Part of a small language model's weights.
Architecture: RMSNorm after each block, no biases in attention or MLP, untied embeddings, normalized queries and keys.
Each number is 128 + 32 x the weight over the matrix's rms, rounded and kept within 0 to 255. Layers, rows and columns count from 0.

# layer 3 MLP up, 512x192, rms 0.145, rows 215-245, columns 32-63
[[154 107 145 122 161 119  97 158 104 126 165 182 113  87 117  86 136 142 157  87 140  95  94 143 149 132 162  94 145 169  97 133]
 [179 177 181 131 115 122  98 106 110 103 111 127 126 102  94  95  75  78 108  94  49  98 131 118 175  86 111 135 113 165 107 112]
 [150 163 101 165 123 170 131  70 136 165  82 169 131 123 101  53 165 116 121 120 134 104  51 113 142 152 163 132 107 114 107 159]
 [122 118 141 112 158 156 146 143 140 142 108 150 150 112 124 175 164 157 148 112 144 144  95 178 181 132  88 138 123 113 114 142]
 [131 209 145 146 108  83 135 120  93 100 152  78  84 103  20 147 120 115 122 132 145 136 158 138 183 145 101 184 133 114 150  39]
 [154 122  75 121 110 107 140  89 118 153 145 118 117  68 142 139 121 159 106 107 145 151 158 149 134 174 128 185 111 137  53 136]
 [147 114 105 129 182 136 101 189 111 150 100  91 194  94 192  94 130 206 123 126  68 162 154 144 148 108 164 177 106 141  86 164]
 [ 93 139 185 139 150 128 179 157  75  88 105 107 124 135  69 176 105 167 106 102 146  95 146 124 105  98 105 182 177  99 114 109]
 [110 118 137  96 134 126 161 130 119  86 170  90 139  83 159 108 172 152 166 153 108 108  90 161 109 126  78 133  91 137 111 115]
 [105 125 118 124 131 126 134 162 122 103 208 128  41 185 165  88 149 166 129 111 119  89 151 173  77 140 115 120 124  90 169 138]
 [169 152 192 120 125 104 123 212 106 107 133 148 110 137 203 142 185 114 130  86  74 157 110 190 134 141 143 109 128 195 169 151]
 [ 77  77  87 141 117 122 166 168  90 102 145 117 111 126  89 129 136 123 141 128  75 124 144  87 106  73 103 116 174 154 151 180]
 [ 96 102 103 155 158 167 107 124 117 123 144 146 145 107 110 182 134 140  67 187 124 181 122 157 137 146 139  86  66  63  91 126]
 [127 122  84 128 119 178 112 148  87 144 139 102 106 145 130 119  93  95 170 167 110  91 135 161 146 147 104 171 145 125 164 135]
 [188 141 139  77 174 158 116 101 147  89 122 127 105 144  55 135  93 167 132 175  90 187  71 122 118 144  71 104 160 136 137 140]
 [ 68 166 107 103 159 143 153 124 148 136 153 149 115 150  97 126 175  83 108 168 162 107  82 137 165 154 138  90 133  77 124 141]
 [ 74 141 111  90 102 162  91 143 145 164 112 112 138 194 150 159 188  99 161 115 145 196 129 142 122 194 150 138 190  93 147 159]
 [193 165 147 116 159  83 131 118 123 156 196  68 113 131  71 159 162 150  78 106  94 114 138 115  89 126 117 115 123 100 126 152]
 [ 93 131 134 159 127 146 131 174 117 111 127 128 140 117 155 130 134 121 145 164 120 100 116 136 148 115 150 113 157 149 168  91]
 [177  77 118 176 173 100 130 115 125 149  85 114 116 123 120  73 104 135 155 145 104 107 118 131 145 113  85 148 136 163 162 157]
 [105 123  96 130  88 108 113 184 101 196 109  98 134 175 114 107 187 136 131 156 117  95 131 115 142  81 159 106 165 119 204 161]
 [173  76  98 121 133  57 104  87  93 109 147 109 133 154 127 125 116  71 134 107 135 126 163 101  80 135 119 117  78  87 114 114]
 [155 119 212 126 122 155  80 172 131 139 113 148 117  98 177 160 112 118 140 121 117  45  72 117  48 127 108 135  55  82 133  57]
 [150 110 130 170 143 126 107  82 117 126 168 127 141 166 122 102 109 185 177 129 132  80 119 120 117 142 156 142 142  89 168 117]
 [119 101 130 167 111 126 146 199 172 123 141 177 142 127 128 124 108 124 122 130 119 127 197  91 199 107 122 171 174 157  63  88]
 [178 113 171 151 147 101 101 163  45 116 128 120 140  99 116 125 122 103 116 127 153 136 134 164 142 152 111 138 110 107 124 103]
 [113 206 114 162 136 142 106 176 133 129 176 159 164  99 106 129 172 150  72 102  73  56 180 182 148 143  99 145 137 153 114  88]
 [152 114 122  88 169 133 119  74 135 155 127 110  92 154 161 206  94 148  94  87 120 112 134 145 144 107 105 173 120 134 111  78]
 [142  90 131 172 121 158 137 106 132 136  75 197 165 194 138 156 124 190 113 123 110 132  65 109 137 130 112  88 183 117 126 131]
 [158 138 118 148 107  79  58 125 179 154  71 115 155 111  85 137 140 130 107 125 133 166  98  97 106 112 146 107 123  86 155 119]
 [138 137 129  79 136 122 174  96 134 150 147 135 116 120 139 150 150 143 126  98 156 143 103 149 117 171 150 181 182 125 131  85]]
# layer 3 MLP down (transposed), 512x192, rms 0.117, rows 215-245, columns 32-63
[[131 149  48 155 103 141 170 142 110  78 133 149 126 142 159 149 140 158  77 121  96  86 109 117 173 134 144 114 177 129 162 140]
 [110 109 136 117  98 145 124 203  98 101 140 147 120 122  77 137 117  52  74 148 128 121  79 141 146 157 111 104 149 131 182 111]
 [153 128 107  76 131 113 148  83 143 104 219 159  80 120 157 124 108  56 137 136 142 106 127 111 126 115 146 153  73 115 135 133]
 [ 99 119 125 132 139 143 168 123 128 106 135 103 212 154 131  80 133 176 112 141 143 154 123 103 132  83  91  86 146 148  64 132]
 [142 109  78 124 148 125 140  97  70  83 194 138 119 152  99 143 145  99 110 147 108 141 228 130 164 169  97 117 183 180 141 117]
 [104 101 161 117 148 148 104 170 111 138 138 111  80 153 118 132 160 133 165 135 177  66 173 122  69 137  96 107 151 124 109 144]
 [ 85  74  91  87  86 213 115 127 132  91 144  85 231 159 127 128  74 109 148 146 120  68 136 198  84 118  74 114 155 162  81  94]
 [123 129 104 134 102 176 153  78 108 114 180  93 180 123 121  87 163 142 165  95 154 165  70 128 145 119  97  75 145 150 137 161]
 [162 114  98 129 155 108 105 219 116 135 131 121 149 110  99  77 130 108 180 120 150 115  99  82 134 122 188 134 144 171 127 147]
 [182 108 153 175 140 136 126  94 111 140 136 129 130 190 198 166 184  93 129  69 143 185 145 192  86 135  91 131 141 137 152 119]
 [146 121  53  98 136 124 112 137 183  87  37 159 126  96 119  85 105 198  99 173 124 142 120 128 163 120  85 140 161 174 138 136]
 [ 98 120 163 154 118  97 114 134 152  59 189 128  78  43 141 186 160 109 161 150 132  86  79 128 118 158 120 127 126  92  66 168]
 [125 147  81 111 103 161  91 177 121  84  32 150 123 108  78 173 136 127 134 146 145 128 116  97 141  93  90  88 130 136 113 121]
 [ 82 142 108 152 121 166 134  87 142 101  73 117 205 132  98 135 151 126 141 157 177 136 123 119 150 148 120  62 183 118 145 108]
 [123 158 170 148 122 122 101  76 132 135  66 148 141 159 132 125 166  85 110 109 115 142 133 153 123 119  95 114  93  83 146 151]
 [160 104 182 106 121 124 117 129 145 115 162 106 147  94 135 134 110 129 186 122 157 119 168 116 122 122 137 121 154 114 119 132]
 [ 85 121 123 150  72 117 169  88 130 123 155 101  95 125  93 134  61 194 149 135 193 116 132 134 117 200 152  96 181 184 161 172]
 [121 139 131 142 180 150 111 143 118 127  68  64 115 153 171 117 127  93 116 131 104  50  76 126 113 125 134 140 110 123 135  52]
 [ 92 164 115 169 135 125 115  97 100 167 104 172 157 169 108 136 113 133 131 128 153 141 113 139 143 125 166 165 111 135 109 137]
 [137  89  95  80 101 100 115 212 121 138 168 112 110 147 127 132  85 172 192 171  99  98  50 192 132  98 168 116  73 180  96 128]
 [130 116 103 103  72 177  98 136 181 142 156 127 162 119 128 138  93 119 150 143 136 111 187  68 114  97 107 139 115 175 123 141]
 [157 126 147 130 132 108 140 155  98 113 137  76 172 137 128 134 133 120 126 126 183 113 130 144 138 180 139 105 167 147 138 100]
 [137 111 125 138 121 134 138 114 112  96 139 146 176 178 129  63  94 130 142  67 136 133  92 143 159 142 168 126  71 175 133 110]
 [177 138 151 137 113 164  96 120 183 170  98  94  38 134  95 171 133  76 106  93 114 131  96 135 162 167 179 117 146 154 128 116]
 [ 94 136 108 123  82 140 114  73  99 144 174 123  96 112 161  96 158 116 106  91 181 121 147  99 133 141 132 150 150  71  99  28]
 [129 111 141 146 168 142 172 160 110 131 156 113 144 137 107 113 130 148 137 106  81 164  89 151 160 101 134 128 122  97 147 103]
 [137 127 125 135  73 182 164 109 113 148 149 159  66 197 145 135 144 154 145  80 114  88  97 116  65 155 173 122 169 121 105  92]
 [141  92 125 136 171 148 162 178 153 144 202  61 176 208 115 112 181 138 129 169  77 132 133 117 145  76 138 168  66 117 107 125]
 [121 151  71  57 106 102 121 108 109 101 162  63 160 124 170 142 160 135 100 132 155 117 155 140 155 126 117 127 126 120 118 162]
 [100 129 135 119 150 112 147  84  93  72 101  81 126 127  88 186  94 110 147 111 135 132 120 138 174 190 137 119  98 134 135 113]
 [ 84 101 141  74 117 114 111 133 145 137  93 118 154 144 120 113  88 142 164 186 113 157 116 163 127  78 129  97 139  82 130 129]]
# layer 3 MLP gate, 512x192, rms 0.138, rows 216-246, columns 32-63
[[ 85 106 138  88 112 108  51 164 154 130 124 131 142 122 136 137 143 111  89 124 123 127 151 129 148 135 139 141 159 139 162 129]
 [125 116 126 132 141 110 101 164 122 132 162 135 129 105 118 114  89 178 121 115 131 121 160 145 106  96 146 142  66  99 134 164]
 [113 156 117  86 166 190 165 109 173 155  99 120 135 109 146 172 165 118 143 162 130 146 174 107 151 120 143 136 155  89 125 122]
 [119 106 205 124 107 120 119  85 153 148  89 160 139 142 149 105 183 181  86 162 166 118 146  89 126 134 125  92 111  79 170 118]
 [135 132  80 163  96 138 115 108 180 169 107 101 168 142 101  95 150 118 125 114 122 135 104 134 120 150 154 145 143 139 111 138]
 [ 82  91  95 164 158 103 120  69 125 171 169  89  83 115 154  89 130 158 107 169 104 124 161 109 135  95 132 120 178 216 106 172]
 [ 95 109 138 132 112 109 154  96  78 143 134 125 146 129 121 197 114 200 119 138 127 130 146 118 111 121 126 149  79 141 100 100]
 [ 80 154  51 141 156 152 169 121  97 134 143 105  70  65 159 115 132 151 182 109 156 129 127 120 160  84 185  95 160 157 119  52]
 [151 128 163 164 131 172 116 180 123 190 145 139 117 142 160 104  78 140 132  96 163  93 146 139  92 101 122 138 136 138 123  91]
 [ 92 153 122 164 107 138 102 104 184 168  88  92 169 113 163  89 142 143  77 100 150  91 159 201 151  92 122 154 151 137  94 136]
 [151 127 124 137 109  95 106 164 126 129  89 123 130 133 104 108 162  64  74 161 151 146 145 106 137  93 138 137 128 208 178 101]
 [ 86 127 142  78  34  88 101  90 120 189 112 147 118 151 139 178 181 101 126 126 128 143  67 147 138 158 135 121 113 125 125  86]
 [137 100 142 146 188  68 105 152  53 101 204 151 100 183 169 146 121 113 112  74 182 158 127 112  81 116 132  92 135 104 130 153]
 [ 95 127 178 114 184 136 125 110 124 147 142 125 134  76 156 192 173 122 147  43 172 117 126 115 118  96 123 149 151 130 114 120]
 [142 111 116 108 134  91 124 143 137 179 122 125 141 132 117 165  77 224 143 106 118 132 118 121 166 123 150 111 108 159 177 154]
 [129 161 179 160 136 174  70 188 118 163 157 141 118 161 152 131 155 136 157 126 119 154 136 218 116 109 119 108 123 141  95 155]
 [139 109 129  92 113  86 209 137 106 116  86 137 171 131  96 107 152 123 209  90 157 148 119 110 116 162 134 164  99  75 105  86]
 [157 102 163 174 152 116 174 115 114 142 117 133  93 141 125 107 127 112 168  91 178 135 103 166 130 107 130 139 138 105 157  93]
 [152  70 130 131 107 131 170 138 124 138  86 105 165 117 121 173  66 120 128 112 118 140 125 144 142 136 154  60 112 169 172 123]
 [126 139 184 131 155 122 129  64 156 117 157 108 178 124 127 134  78 142 151  94 136 122 192 121 130 154 174 176  95 113  70 105]
 [145 139 163 166  86  79 140 102 130  97 105 122 104 148 109 147  96 122 141 159 108 115 142 142 118 155 138 101 127 150 148  83]
 [153 132 125 156 107 108 134  88  32 140 142 163 183 177 143 234 117  89 129  67 114 189 122 175  95 152  73  92  88  74  73 108]
 [133 117 168 141 131 171 141 125 141 116 141  88 132 100 140 115  96  60 152  80 119 157 182 179 212 151  78 167 129  62 137 181]
 [139 100 116 147 131 103 169 117 146 147  91 181 153 117 122 119 109  90 119 124  79 159 148 164 199 149 111 140 127 142  59 157]
 [132 135  94  99  96 186 113 111  62 122 157  68 155 142 151 135  54 118 129  91 106 139 123 115 159 148 125 141 170 125 132 157]
 [125 107  90 170  89 142 155 163 135 133 145 168 197  98 137 120 114 156  72 122  80 114 226  87 169 135 152 154 128 160 113 121]
 [ 59 104 161 153  60  98 135 154 150 138 167 123 137 146 126  63 153 143 109 169 122 140 118 144 121 153 122 106 124 137 197 181]
 [114 134 123 105 121 109 142 116 141 149 109  88 102 101  74 112 109 179 132 109 112  98 112 156  93  82 107  67 153 136 117 178]
 [194  89 159 104 148 122 188 179 152  67 114 115 128 207 115 106 103  75 153 111 154 142  79  72 121 177 149 147 167 175 194 139]
 [112 176  91  80 134 129 158 141 114 103 165 174 134 116 111 148 113 186 144  97 110 101 177  90 121 125 107 133 159 156 189  94]
 [173 104 132 131 134 102 149  74 143 138 111 179 149 143 143  92 194 160 175 152 134 133  77 187 130  98 121 178 155 109 113 147]]